From a checkpoint of a small transformer trained on Wikipedia.
Size: width 192, 12 heads of 32 (4 for keys and values), MLP 512 GeGLU, vocabulary 2915.
Training: a variant of SOAP for these matrices, 127M tokens.
Each number is 128 + 32 x the weight over its row's rms, rounded and kept within 0 to 255. Layers, rows and columns count from 0. Numbers have three digits each. The size before them is the row's rms in percent of the matrix's.

# layer 3 MLP down (transposed), 512x192, rms 0.168, rows 49-73, columns 0-191
105:162139120106166174110151088135150129134153116133063086128152166157116161118169067115198093123096132138079102090123115074188127120145164127209176098128128146147141147068132040167155196089131113122120174138174145109154105149137161129125074139171136109137131128125117112094117109106116133137141078131111173209129178060080134133115134143181152211191062133112114097144087120134148160160162166159145102117153102118110159124129107065161169112118117101133101119147163031157109137063087162131090105208106089122119125124129148153137108095129140060122093142108147112115106113092132134128
098:158137156146107145160110182111108147148156143112175137177115141106143155051128109144119136113135152110149123155114159114097108113155147101127091129109155192152140102111151111118123102095132130105103129144066094094143128079117153122083156147136148144104143125135153096121125119162051156125092151103131085125164123149173098096136114120111186105137101085156097093075093140055155145062151073198117120144120127087087088150102163088097164165166171104156146161186165155114171062097125040147066124132078076151129091066121107173140172175197076087050138108132120084143124136180124079167
103:117105136144130156144102111184134114163128165121117119123071152103133165092152183163152189173112105133168065077116124117137119083085169161145083143146095116117107133163171094137114068159045150122138113182102171088111105151067133137149109046145128111104093097167090162125145156185172087169111157107194067059152116097163098154174150165128137116091139148193106066206068140111137141128116141111125073113119115127124132138137136118168122118111147138102132099124097150135143161133138136191118122176154052151108125143165085157124168112091152092140152188092133075152098162108130171179
107:130173114116101084094102077135162099123163149147173192171134114105195129120188101150159181170132120157129075158134131138129104152062128180133118133121112102124115148175183127104112128105137097171094103155150080163098069107133097111077158114178123087111121112115115126179161142193115127172117102112138120052118125111098098156138162133120166124032108109146127100180093155131185138102101111173198144111093098110090118121094180149140054102101115162125132077129087130149194072161148120093132097114167101130074128098169116153102153124156162106064144101109141104083081107202108155139
099:164207078082139152100168110190135105144165040095165109110137132156161083133107087131113128077176124140138135160116128114117050085130144131146163137114135095099162121130151121164090137155154122054124090144125184152158116075133157175132126106062131139128095147143092114128140122148155166152156208142078106169080155169152156146202157157060144119195108158085133162086141109143115118130065132157113094159177086091121097150134167128102157182126045171087121137137062125138071123137155110112095165094118136066126155108152115153113134111145126149115101127133108156099109093078114157170
098:063160166132148069094116191125095103114157075147149160114122081111134108093171113140163118077080154119132128149067199082118111094116109088172132131189076095183043138121153108076130134154156113141071095154079106090156161128125117092119157075156130108143154088158148172139165113117086070152082127092146195136140108117130151168146123200085062154129104084107117159135142092151149115176115107117114119094093130099111083078172123127134153117117151115145158121146194105158170144118104161126087147142123076111106101097081169168117139150134222174099122164110147139127142123152107182107
100:108088057103136138108097124126202131137115133125149140170141144131123096116109133089159170144199147166141169112097106123108096168050086135122130114161169091126131086117095108116109119215143098109155139089085089165142146130169143111155118150118130131160155147135157093152120118079112107084120110099158145114161083134128144114108101092076096154058157133047086168104159168210163071158131164157169150114137105128169118089138112140085095116128161185160119113092167102088115098227066121095238178132166079165117169126136124138141123136112106147115087122126160112147089146156124101109
095:145107148084171097136153081103139115132148096141143180087098091136157052114158138122119164195094172174134118149086132125117199123145119166148104113095131116085143169136105089164098129090172120158162184089134080160080095193074186164154162155100087102100069119169138186084155124146185117140124158092135140118074093126149118101123117134117083193142168116101162178104133157119082127163156123186167176157117122125139098121187103143126138072121155079137135116103148110164141162133151112102123144110076077095100125073118062136185133143177152146137214107126113096104090093159135123097
099:159177127173099154117078156149122074111062141098123124185108198119162106107172113118138094107073129061161045116150121113153143157098185165160113105152116159132151130131121147100141220159100102109118149174152136111092121149091108180125113188158141140159145156172111141099125132086112122152130166138080194101138079154122145112110133174173126166131146094139123147064132128099110169175112136086161068117132129058116126119129132108095162101165098077127144138120140139154110090168193120068090202156139149107115139112127163155074111148065118112169128123169170096149058083146116186119
100:201085122091137084115127148175131075162136151149124201136081120078095112095124125171148119147136169145179159167084080177128125160157120154171109217087132119138112147111099116106126128122139138131134140114134119124134180124175144096160074167182118139096132139118126117045136143155116190171152167148104124201124095141200129158149075159147173146195153213080183083158147159130151144079143124156179123113135169150111164120094053164091100099107155161160172130173109142112148147108176088108127100064115164133122147109135086131163125163138092112095139120150131096133108138125196142105
099:154124142125200179099127116136119144136169177155161069114120147088122158170126129173138132080109130156077134143115107081151131185181107156138044114188164160106094111134138081180147136136125155163129159103126115118147112123131125117056120127229098218156142127104124155156155173155087126103120111144086136148163158145165112149087053108093155069130136154121114137126099094151136083168114178163145149176164133161149168111167131124129169086131146181163100140126102144123053105084073102114105160068096091116169154106155114132072192106127096137072122171144136097147076133112157146102
097:085096104154103126112094149128149129091151110181101155091098083142115118134129137092162163086085084076144151110124096177137133108144119129174112120134128106134067137100148114110146118138111127107099135122109101174064138085186155166122105144102130167134169136106118197122076173111133100111112187078189091133123167117120160127125030103046139131137139104154124179211144150173161101150176093112174124125149116116153111105133015128145170123107181130093122158108099104105180164100176143137086092104115106130140158142115090076102150100208115120137142149132111078145216132184140133145
096:115110085094091144100126166054143138153092098119093095155132112121148130123089111115143124086161131075128117183118103154116090113071159124088126113100128129169148119135144132119134119136131079176097070115174158134140163157025124104104155126066158132079144110194078099182108159119137107114146073151221156124132137104137151118142112077083137063119163140140113088089176110163158150143181097139177079089157177131151115115131080067148126077121146145187183123113138158124131107060141103143155107149081166083148083091132183107186154097124157125138108129070101122089152109190086123145
104:128095102088159141132075138070107083140130098112107137129154144146151157201120135160146140082113083069141113083174102084179197106118155083115129119178149116109086143106121126163140163133050114102123141153179110090127156103198125135099098123177127099185124103144154125064149142114121095160107133125099084183114077100154138147099157120083164106135134089203116112132121069121168178116132137153159187177089131060134128139124153164160099123143114167147126092150134112160116111178099206165170148107123182167115160189130115104182101081131156118159123177137132039072131147109143144130
100:139114145160170117128144123107134150118197199193095119106110139121119065188118114082126110157111167115134118125178170120167136173161113093126106100110125089214159087126140028160182122165135141135105171119111151107184070067117082151111089105098170132130113124094133152072122098146185116119114148124104116074106142138158120104072098179140126161107079143101119177209108091102088127153117159120127058153163101105088198143135108137130096121121156147191147136129114134132093134105103121091178146140156066068120149205131088105134113117137165070173145179109144119127149128128124110153
100:129148092073144175223145138084155165107158165084129039112097110225139129164141118179170173106147150075082185069120080106186118156142129148168118113210146125100100141159098136125096159118123157138126148175139124137111162148080152079131145101141178146118121105108122125114145118082164089111055097147105087150156136173109194085127138169096146168121159111161101148075134172156150128111133143153112091152137060097134153110137121169170138178078187086123116127131086108122155151146135152103160113124060118142083132151162118138113080120125100141135081109103140138136076120176162111158
100:198121136126170128140097130146185032090119112117088119171127091095177161096155093165103158127072121175125150098099167114155065093134081140058158079173116065102127106125108152065113146133138177142078153123173162125118160163184170145168196149111129130188152157088099109086160118143136178115125113188097198140156158111198098151145148104169153123144141063129110104135133144116149151177113140145158185148127100148140133105123081160123172126154156133150118124121106187093164107101126159150109114063098145101204139117138109174076095084162125127103109104100120117098127105086132134141
101:148164102136129174128142078102109131191071052123150137152113087123077172047123128105060136084105163100182137086112123113087084154126116105140107136100202172155171138063155077096147166118109120133117155183143111149150121136140116185167139047115106203138128127187117210153164130161136101127141149176146092167123079101069097115149132069120097110134131122100119148154137118156106165106140128169167115131113156125144154102100165144127098160104092108139124155110174068139108086085109111113110058104134168083184128112100071163153173137114159113124104127165070158140097150143132163148
097:146159082134068112063133136107155111116163097127092110107123167055117189095112102140115067158077161135156139167129073078117100121143095109162168155123191152163116142135137140117135114078139119108109100148100160162149104131125138126195155135076111116145104117080082143181152094083157140127139166176177145131172155156162127098142140120110132154195066116122090083143027175105160196173165084125070132147171195169161140190122151096144107117096088161146129151150108149125092102107133097145153113112097141122176164165077113156144112100085150103113145184120117085098142119055118137155
101:126135148078126109139167213147128154131196124124123152106137123103060115150181153064112139154131131118103136127172140069135073164115077121123165187145180099137144143167084158112120142116195144116111099092141188137144154086122129099152185129115149134116154128088141133133083097104152163164101141113108144075126123183143141095164108206151140134113136111186086169099118090148081137199118105116124125090115142076188067159117104167103077051121123080138084151076082106125110133118156148137115137108183120098160153147145145105091138113151102107109056103120097084148114228134078102154
095:155192097120125098128136169136126165053077086111136117192103148111123156102098142120142093111179132167100119073132140120114114170129155136219145084162071143112128161148140124077163168072157154207108153160098096095121136144147123091073165073144154118097123182185113145121135126136161119152166148142148121093119144072126088140115161086194138127129119117134123119113169150122132167127102138206145048143137162136134154132126122157171156124161172108199039132101090179071098118075156171148061134123141104155107140122135107176184187124160139151130173136122114111161132082141118103166
102:094087114141169146053191100115163158122199166099183121048158136133134119119119089159106109096103165125069064085159114134115147126134125104160097154125160169172122169113119154163123112134203136134109143082147105132127133080098137104087166207152130118135111082120169189163163138145123156164106131140094128130165155108101121105117130153174088149109172135198128131213158166150157127135131171085144106101134129082067129149163162133094133089145078098161151161162164154115067172174117101135154137136134076099075076146167169139150133102178144172171119141133113171189100111159102109103
095:151126195104116154125124121097117158096096113106153124110123038115121149170161102108144089175134125106149042169172151143149069089124138160138149075121135138124159146150110125151124167145152109182166109105151166179113153099127156092115102086170165167162105124070139177095087111136133161138100127199123110136088160094136142103128105063124140083108112137089103128104174088136188211162175132188120116128120121151095095147071110121098133100183165064148114089104089107119160199105089114148134140104150170085061127102159137164121177080172047101107108130078112112129139171096130108130
102:162179125107145144163132143164132110135103166094092133121109118168136135098141111060086088127098073124106141052118133162125143105075098044096139133201114115149136107092102133098143125128151144104082105136136135136101102126116084156088091099190046098157135120176154170132140131152181144107126101191139144134107167098120041154148131083125073092173137094065089116129133137102192112076152133128126109119150087149174162129095156130156127181158094139081139116101119124066075130127060131176057152090089141107114147141103118125122150127194190118129193141100136165078148131084135109175
100:129156115199147101178134158153169115114115211168128082116115183105164102224140123108133127167199141129160142143150137095171103119112110146143127102157154164128173132108107162133134087140133131110129182113109069141146188110149148163184115154122150120077166084143095122156158118106122122091113087129136124112166150119110108117036159147143134122128152102134164149152143183115147157160078136138192162085112155151081106167125119129227080108144121155136113112170120134131142151145101090151096117168138045131117174181150161164090179117172126126099151189144152076169140089136035106134
# layer 3 MLP gate, 512x192, rms 0.179, rows 50-73, columns 0-191
107:120117146119120142130119122131122100116106153213076128132169086155134129152113105090193097169088085172131139063081148083121159182097112091117124091109099131141144133134082097143121195151122111136124136154209130100103128115094085121126209112192125154144120170128128124124133189170115153174059134118154160119180124132121104079086108192084136127112178108108120191142095121095077104150165182115114119207129183136099142090079091170125176114153157111122112097110086105166131143103171152115120129124074119101165128153099165075139046129148091147155104129124155111100092096191108134066
089:151184148103148133142115100195157114132068132126171121144098090141128111114094110120082162145139144175108142117128134110128096155122134085131159141120147114088142137106157115141150068173145166150134132150152165144128153080158133176154084155173150118165140127145133149120122158122089097191106106152126091144175084093163203153157150199127079134155141142159065055176114157131212113152120099180134151049149088156150110153223189128114179043115143080132119161090084140118116168154078110070116155139156117142135096120057072089158136158135156180152139126167160114157120146130161146125
102:143101152111095069144155140174122170134159175156161102145047103174194166176160115131138125170157088184115171150106174148126133150156129114084124121107095161144108119111129114100182084100094134141163159134119164175155122152137105122170160152202133144159082098174132120107075086153150093143141146184098095136083108139146089158085135145141114142163181119133166119109068120115162153185143161124143127098064212063103130133076113169159139123138143082166125157168152107071094156138095056123094121109169120131143104172116139158119114104115199167120153142080120028101127132162133108120
099:159091095086114128088116082118145166150116181105154143158144109103158119149124146137131086149145154138071109191114116080152145169066120141123155134140064127162120124120097234143133081089134114124141143079072077129112152136117112129103163168091127063085174135107047069123188158119159126171108079140156077119151138084160122183129140146127169089147191082144102143183165090151088119151136163104171144112164097111155104107171105180167107157081135149167159151156138076134159098109148211105142078116122117120110136095110129121107121052141147119127058157131083145096101134158118142087
097:161194136128086085186140067136084110147192151125068084126101153105171186132145199123126148145081124159157154192114116165089140125123067140075114088134091134142157124129131151182094107082143145142139073128117153105158116126139150117125112128126204160111130100134114126111142146137100166145107100118131150104107127124111160110169178125146190122137163098136095109148099121169088219148139134185128208120144110133112117128130113160150143094144113175165090143116091157127079061137114093101118184094126171160158070157123155111064111102180147102105116050163125114170090150035113101144
094:148158109052148097124138135141124155145117160131062131111156136202151114174190101091136105115103139134145120101117081116170132151097127128074098117171114092141160133158166161124148157201107172170159138139150081152155140165170131068128159129118166138135090132139069139119119180060127092054134144133192115090202110177150147170077076095158054137142081110116138186140093155151126077116083145117096128139166146144144090130122136103095134137168155113139171095157096094043149128191118128108167174137104088049099149131185124076143126126117113116146091108154092141137078108150099140139
106:118097167141160122126105163129126128093146102162076043096082080145165174179163183106129143114183184155089145071122076175087122127124103153108145117118164127150163027147184148122103130158145156116085115138171144148140178108130178140156039144116154109128114137152150107147172175183110191169107147125130121092131079102094077156129091095112133095113104138111087101118116155178122134137205124118158165174199111143105160112154155139136148178130139145167145163140145123129156185152119096108102123058085102156130070145145134153115085096113119089130167091129098136153141074084128188124
107:094113052063129090092130133122125125155136104170154082153136086127122153110169119137121137136156077159107117123115111126086148153196094123118111083111148113131157063132117126161045106122158138173175132147138174117088145126196169079133109132093127197147101107106113127101116129177097100178102154093153083088101161153090098095143141065092115153122110128153160194142134145150152094112184093152151144141150097173154168142107111109171135071123156152159128032105137131137103110113114150090130087056148154164147127112069163139154121161195072134065134147148096211145109156088161164157
097:146157114138171172141078143134151105121161124091126132169156082133128134100120146135079098158123132171129148159115118144135109147112104116117132175083172125157177107148135103129083155163107192191162230154115098131157146152167160163145128177088112064162152171199165111071129093198128121175185166130085143088133150095097116114104115188146120081151161150062130095189176106121148092079198137144074095112164103176154156170099114134146127143095096107104143090151142138155140112179154116150152107040112134092126145108099082114094146128110071114151126146100163092110163109130196144146
110:118188124103110111164089077101164108173109125127154149121172077172150095121144090123116104182186145109151104086051053148109122139168156131110097139107147112153132112134110103166132181104132103123116156171113165161103143133159136095100116175094096199145137136151187094080137168132141172117109138076143115131125102145120107089080174112088105086165087158144146076156091174198212137160104095132082177143067057128157118147107172156117108108100124088132141154138128123089164167173081059132145095107122096072167174120098096143086125118142155113166144084117075089158117102083156115128
098:102122148137166124137143150126138129150169149156116152070188141086059130161192160156107153140126092100169137122121138175105127052127190095213083161121146135073113128201140102107112107126139144174152141050197155119137131084106145097167093117134121083169144144168085157143128139111157096162119125160144145120121102111101153170119125110107115105087100074147183076122130177104128161106139156120132059136141158120074152061164108107142139223095154133121143121114133141108141103085114143087106118130116090107111201173110148148145063055194077117098098158169112115114101132177153121125
109:134120139110083127138130140195145141155096136073034113127082069123038184159104106162181155156136152103168133158059115093116097092116129077114111107097189100157133185109098171120072115157112121158167139111132110074210151128118084132118132157098142118153093151123105123192144190183123111161129120171159182153120149046189131149143133157127141070146138153111123140072109151121173131135167089119117147105090142184156155101116136114079125135124155121144123160180112109089149111122105110166149117170102088079128114105087172194102127123126156077107185158134153130105069156123129123105
093:117120068203067161130111119156149118140123080124171165117132139132099109160155165132110177064150133094106133149108128140136107104154151149113099136163065143127137160137134165120096132074134191127152110146151148160135126153082170149100152193159157178074141105174133147137071121143154128136139128098067194143121101120165171127095152147154095126151125168144084081125140075176130095126143072084136177116146128164134178076120130128136119101213131160159100174143162052176160169118180140155148138217118180088150085115095123089119143132152096103072111135163117143051136147085152067144
097:106128148149122124094094126165157157089144095175111104140096138094165094181059110131119114150112186124190103139134088071136123123190155089153105118112078096154157147105152153107120081096130086097128166057117073082167146153059122151162172118139139144134163121077103141083077242101173081171180103149135108159131104144112171152121140154125126125117101059119116111215115158143086103094135078116169134086133171151096107145128137127071093137116156116124141151182135108171139172093127087160134096120184147116169137118143061127118171108167108125128181140155070122156119152108093169123
090:165171101113085109158147145100102076119107063088110114095157150147133122110160128147103145082129096154175124107105131154110142125206090148148096172161088162077148125139214152141167115110085084161119136061187079171128166102152089151093152135091117120190118125099155112148066171116101096206100098087153124135113139082146116144159103131117138086173113078092136115158113126166111035134161180094084159093115110142135185113066116155197152097139149166099151099143137132173155150170160142135170152153143141137126126078104143097082147171116140091118163110131167144095143113126158055171
099:099097154135192087112173124134137110121145162079154142126112100100134059155069109186109149043145121162104113125133082141172133132131149144132073117080103079165083135119088169136143147119129082134146110132131084144142176116105174129107172077105173136150142102131091132102040120081085101155125154143149111115165157173058077169119160152135091132094116119159117093161127205075080100142109095111097129111066113068150128190124189064134126148112145118118203144117119178081176063146129106102139124132135126167170136139116074164194133129159132123100122102084141124143130135195134131147
095:124126101113148160190103109148159086108160104154161129152104157127166205120061158182130102174112100169052111153102120184151071135130112152114104160109111093139150100151098132166097086124192127139172202141137099164130136118144128096137203165125088121124165177123101136138136175152094123114148154110114174130075204137132150127134089140131144112168145182091107179088128140159154119166104153104109175119158073154087156090179167150157192120076119114115139138124136137160166138187149137223158085159119183104117088140104124158095179149113147110160132121129087135114099136124102167215
086:102118090106063073108135124190127143104150133160138137096103080118117172140149143103124167140147173107141121104124104156104132110125118117115070180155148127061140170132115116118167222095148140143091085088094100082126143092129127081169111152131172129109110136136109111151126149109137154153100072097136107081111146030193144114132116089090192134140171171126132109081141136162135157228145119183094116114178099149128130134120176146101146104111112128109167139125175164079136158184148065181126168106126102102098172143207082181171127209124146075127132135103161129132086100160098113119
100:143111116078111143109143160170122141099139136124152185131100169105134126040148135118117135098162150123106085088076106132139103165141141147083164176105119109150082100132102150084138123097086160069148128137152155103145060165135169112103106116128145134138104138123071146170113053166131128136106120102165137087174146131115099137126120143133081168026184127139101103098201135159146151135150101036124183109167104118127101151142154179106170114121127070106073115120109114173075146145104160084148140179106221189091122055135076168156120128151164171162092123077129126106148124101165130120
099:110094192121157124149165108122117101151089088132093141175209128073167108113141127183192146134139106164126095141123121095100107113080106122160131136165135151171094125116177112118130142122129160146142124193142083091184135148132068075106174038101143092125105140110157093129119117163126107163134097117159174099162136107131104138135113150117120061137161118124124052150129153186047096159133139157091146135082201198070040085141091088095106184211178114113139128137102123090088140127130170119133128111149163122105148146151172112109150157170140102094132079117110084128117119092168134140
102:132127103100104085147182132162083184135094120122115163177119124178172193109094169102099132194146155117138074229120088133138160142074104105118106114152098136133082125106132141102164072096110160142134123135143109070135112157086156153075133138072138137093114128128160093092158156095155127075075148129140129158115139142150100192166081092033114127140098037101108155097097145126158091177078120121176120207133134129119196157144117139153087101132126113123154089102156113095175143082127161107151121085129127112107106062133116148206155114125095091163118095120135149124088096127163099137
094:147138144162193138098138190134157145109153123161192140145100144153113193169131153162161128084102140172153117149160142140113099101137147075153125128115118099125146119152144172164113145114111172085108152159114122095082100158131098142093121158075138146154092036119106152078142055167136072112163116140154177186197071175149169113145142106180085083125117169120106128157142172138158182127155122090138141220135165146126132137136144112138157088121201128186102117135100102162127112160133054132135086099097170134135069098167052149137122113100135098093149130114115102187135176068131110096
095:115190119183118172107133112081118108162076082190103085104068141152142131169152068163110118104132120133093116137188086119190155123128118154193156115123050139154150146089157167028120055097228124202157127174107133103101126108145101121034098153096106155102150116111128149128125107086100133150063057148172078125102134121133127124139096108163116121137130136164151154123115127123101122058139103152110136152108140155088103101163209134150113128168148118114129156076108101121103130101103138146102147144110136117136089119144104153110164142090148180124116109089073098137156151152099079119
092:101133086113165150154089119150168152092151116152122149143091135122108152145131139097175101086118189138132107131102202194232100090151169120074114170146112125129102125107127081117112145069141117127090189114106176205154111151187167144055122138172161088136148159138118164128118152118088178152134181132141125080083097113142139070155108135067132175120179163126129089154158133115079158127107101098141168156140142110161124151141155121093099154153158125117082088166178098122155158124113167109067132096098162121129172110073059094100146142074086131118154173136094132123146138084098050154
# layer 3 MLP up, 512x192, rms 0.182, rows 50-73, columns 0-191
105:116104110100062147133172133124212081164148142081157119108064146109100103131184153162123115091122136129137118079062142172114139126159162148108126125121092099116132125129150175080101153116106174159148145127117105132099082153063164120141132129082162080121086063059097085108156148125184117098171115133094137131121165146210106144130149173205169132182090141103071160099125150159137162132142162127124104107140102097093081117102140154128109089068085132109136165090138089081104106086153204150184091192176111124082109127173127100153146103119144171089158121134112076140087138125135118067
097:192158125169145089137092137204130107085134102140129076092190173154169113157097091149110128048082164152072143115074126138104064135143129097109158142156116096118198121084165125149100143078143137101065118139107140144185095064129110114175124135133107122165150180120131173078182142104078140082124133112132063140140100049149176165130150085098102152093132085140147167078183116121156122149101153104139132109151144131131113084111139072145120111167115122100138145112121108073128110137168076161082156151154124099154140133133197158130147120155079153166126093075186177144105085143182110117
110:122105109142112143122090112130063152133212129188135094103073132134118099146116117101131051139145145105101178136140172154105106100182129100072178067129121149095143129096142119091189151140117085083125156146148181146180122174123159133156140184143156172137107143169131134141134140182095137098146133118095132131129106188142068109118134153178116083165149135145125140115128150106113159128147129074144075123141179079085096121137078129151228098196123114066128184149131129073111123121061103128169185111180150178122052148114136151135126133159218147116147133156101106093143156136132103079
093:068074136138123151139095138104103175101157198119105143153125103124114154100085152106143126132126076144056106124063119137140167096091144099111084107155093127162114119172116153095102094093109073180081126089190095135123139124150117098112121193131140127083131105079061106112142147139143109176055112135168134091133173131100100169100127145144136101146137139130106127126135154179120126131115140091151217108115142208136113159194194146102148118133154134221157122113133077098143149145151152144118097110164125156071118115098171105125122060199124093076137180084091153142167139129150114045
093:111206133101146058129145135067092158165138195143147161094135192066205175129114118153097110113072139128171158171095137222104139172116112092083106139118103120050119199125134185159152158070128154121126107141121125102182129123138148095143142161125136130108128146127155136111147128157093123127106147096144108109063102132152200120134180066166152153158141118121085091138107102139089168191150205141114125103081159132189119185087172153126145074159124098132108114125109099143057115145147129154135183119133137093070126148145141104139112082170114112127135096153124098148116124074142143155
096:145145113149128151117099160115209143081109139128135145183089148084137143122084120126099174173067102145180110167139211116068107148164112120182143187133126167114116127130086122102124117073123098099042093106163130089123161079094152109132092087134045116080140124172133130123153108118116127134128125061147138160099082066085190131157183157155121043115078116126139171149155121081128160118107189106134172103153131130087159119132117153140123126106149116083129112123106134134091125097167151112059082148102147144201108108075088122075123142122079113098157162128124079102146185151146114155
111:146149100130147141116151080102129133153098141110180220141193175130117087086095064116132128132096124106131110200093172089146150102129170124134113109155104108135094189085092109144139137098099135156156120101109077133108109173134091093079204101100098157115150140086103171121066095087118072108143087091145134160110156148172206104110159156120100169144147119173162173097123102102130111134092134146110119113094168120167122145105098159098116089167148096075125093098112149152100072134169136162144122184192144108130195083088104103148187131157138201144094174133161131067119157158124095083
100:099087141082182108135165120148171114145172178127151072110105091146096096070131090217155108187190134187101124093169187052084142090158085107124133140117147082114106139176123130163126044144163106147110110178117102049079117116153127087124143099093167140139126123065112127123169140197113117145140122156178063156160161103115148097136151108125123129076139134121084155115164121145142132121115119142132175130129132161167111146134137136099088131109159139133130099134120106102167111068151162140122054116099110133125143135091119207194119102202118156156118112161081164124129174107079156093
099:123121106158139116106203176152135161097115139161188170066128145154174132096174091107111162123130110097138080163130163138154144113155162160131107078146149148121138141113171135115144115116200178104171100093138083073101078162137105086079180130204097168139103067087132137171084129098174100156130104154133110210142114151106125113087159063117066125127101114171100081121110135100096104157116106110132120101126115097126146162134174113138142161123143141187130106118159107107100107082160075107088161098191132159106122116175145155174120109143109189098122142075114158088134150168063078209
107:170101143118143103080140148162093081072160148150170143128095166093086133083087160154166160116076164170120150122153140147139119095164063146125153105128112117151125065070095101080111059141136091095093156077137137157151090149105151149139172115174111074103106116119126151115111053088083110119218093147121137092086054154075139114122105125132144151099124163146146196082131167092112139114157141177135099137139087087053131165147142081115124147137012158096124100128131135081092125093148098123116115114118174127099135139139129128173161099166165132134097130105096167086070108170105114153
098:145166199115118114215120116106116142119076086107157101144129129150139130098145172136112106122164172106131156112161140119109122063103124107159151162108135109146196103148125105198131134121106138109116103085164136149174125126082081162149157101211104124117065165207128097088183128130140165068153086132115154158158122100108063162163211203155173139124155166145086161138092103105144139132111152105102067140125160120153062140145140116124153089131127123127142087130119065113125127137102077075126164099187127153103136156106136149114106126103140149084163025140086131106109207125145116122
099:158119148136082178145063149130140139060164144143126134122155104040160153190090156191156151169104111125118107105145072101104129102128130145104186107122174121163169163179122117145094182108180105114129187150114089093112132130156154151122135198111178115139128129139109161088160136188094161161092132143149165128135107186110140099096122171110167144100125125114147149126157169152157165124147075152095108100075136170110101122126179119141130134185097144101103201181162150138167120142071143175143159209119167087154062132117136157123167113135116081096173166161153091083137130096103093058
102:111179105139178109142126145133070128150141149078144105143173065165127078160069152140165157193090143121125163085105157080149161139081101170123110140163161136076093061135121147096191136163153114146163152103103137121088135093057119110224128096097147104133165172117109143137157162098086128104072101133160140114138215167072139196121126058113136123133123101105147134146115124076159081141111143151111104167143133108148096150161132071103107100125091113138154086119132185129115124075096120122116159136101098090122112127143135152102099177071121111111124165087178072131150130223147087127
095:152104123128047078160090109135118132109152133152075118100134095138132113170175142119116089128116085070146120063161154105165102125138138159134163171120160098179141147149130127171107136179138118130090130086145178090082146156130116127155124122108118142130102077136070196130109203092168115157136141151162091163152097150084125123121133148152127059117092153105133073162098117113128099108108162117135137130191133100108134108135063153114150133141183127173095093033124149190157090149084110133087133144133177094122155192153052111098163159125103091195068108114094106090104129039175151143
094:100059155118163102097151046090106146163116140138133124153124121098104137114136122150197075160127133112174173056131116154140122146138139112128119135064104139110160113171170116145110108124209140128129144183103149085131181120138137112103143100103163035149153176082113097121154149133138095078143134121133164131087134136115092152094112149149125144083159133128136159184043149156105125180131151163180160124182091148095131113194119117086080101084116187100176162158127119113179106136102173175117086162133157121173151093172092115206157189125144120085172109084126096193104143132121099135
093:084154153134119053119152120183118136142126131079130101074140160131106111109201126149134042129125142101109053166214118152178137101115129093172103118113108096082163163176164151103115174100138178111169130140074159146174095126118094099076171143122114097073124157147112124133115130117168191142157137084137116208150096128098158107141088118176133160131103074114107111100102122132084137146107115129089098136141127115145081128062128103081177175163122094140175101087123093124134123102121112148093085168166058091089130129134116142191118138103188095168196124093101093138118148188089141139
095:149130107056094105146099149160211157118159167192180074134113143173131179091108122165115078168114128114137110217155109102129140151133120130103091149153100128144110107181097099136101119164142144148135147207122121103164146189144084054166131116104150118173130133123121077131116110131123109103164130091127167060082137149119185080160094140121152113127118127090146120158130116115117165101100147090112173111196136108124190037195138160127140129057123163153191124179112156118137103124226146151137106085137188139159133109156107120098115153156090137129114159163099136138090107118096141168
091:057060140157101105120139141112121155096111080142152182134146183096080101224135129144113119152157163139132141141179140168105112089166169072136141122118130094149144117162118086120162210139114111126138093103134087125154147139107142168076103131099114155157153170157080128083175132105200139129111159092113114098134171120120098140109181060079173160158161101091094118116134046127150093124109057099097108121065128166068112127123161132158085125155183077158158116124157145100078104141162154100105128131092151144157092124074148165087115147143084153137112164158148123151167093068079079147
103:130136120128236154147127076135137146187175126130089118171111105125152105193097114203120166174109093154144127120108170120094124092143170129128088074112126126129130123130146151159145165119192096172103097056128118154038131134118134187151160092111135143068153098123117104125069167105155157156109129121124144143157171158113147146120124128169121119160132165084084123175089167126139082112137115162131112167115137149142175101099086059136062149099125196088124160149146120076195131086140104149080125065116134116173082171164174109108099131136131124131174085191141093127112141115053092126
096:118157070150159122093136089104227135115155150122128111143115124157082158105126125106069144119167168115124101105154185150133153106165149112075098164094137157156111147103099168075141149107164118148126198114123095127092109123128164195156075152194126134123154146070115165119145131130151104223133135129057140154098164152165105159112069119118116155092115095115118160150095093093161111108133105116145155118123121109156175053100230157062116169129058142176104132139143092136129109148175125136108169119139121079155158096098172116146194087146071154112149148150106103092123192107167137144
100:160103120117162074153117132196090149077159129126065118147168130118119118088094216136097122203146133124137100215128175203115147132038120084123103104119091107147137131131145083122145122167131140119144145178109119112121118154090175134090135122120109089113091167132131087110209115076144145153100099127139117191122151218064093149137098077066124103087122106066139144113127066117140112194099165146149112136109139087133127090128131130131072185086090096087152125117152092094188114088126142104127082103110130127103149165132160121180133128125113108169115099125172094104096149101118086115
103:057170116188133113075131112145183111121199104141141173108122106130124114163138137163081113125049124119104168134111154115162097225176160077135107125114142106079171145125146169121137158122055154071122122203096067130121104093138167092170137145096074110127155121142078138116191133130126080180132145108132128151103129098134149128147129114147103186113178209157168146182120160171158156132109178138081139122158159085165147142131166090115135133173109160097109129133126122149158101124140093117113142129102123164128050116155155081087128138074105142080121127125099221173126153152148158160
104:157155168112105131085155110207182141140179134115117174113090061133113115101189150084168075107099141106128204117120078129072131078089127111122089097149128161153121128139096128191133140182071115131130104159132122123143077211161134125176126092150134098075113205133079140125086118174169114163157138085101141130140097128080148093098132156112114108160124119126162136103095038139139101161122109139061133142176135147113055155150030102135139114140108178176146136139112133134134069139130052081158175120116137133190101118146108156108099105113132119154126148135138124125111109109189143111
096:101148104117163193185102128111171137136108119129137147129197138085130121177091086136173108162066112106100164098104174236168197140115124059124110167165113129153107168153109143143119121101105133141153144122138135161125193151110092096150142130094214087180122111168158158052126114132087150118095174162126085127114073139132145069108180151086082184146112106101131034111113091163090181136113112133111187161150104096152127105142116115111127112122140096101100115120196144191104130102096129083097168118118136166127158090102085109100087113145149136107108180131101102109093108146149136148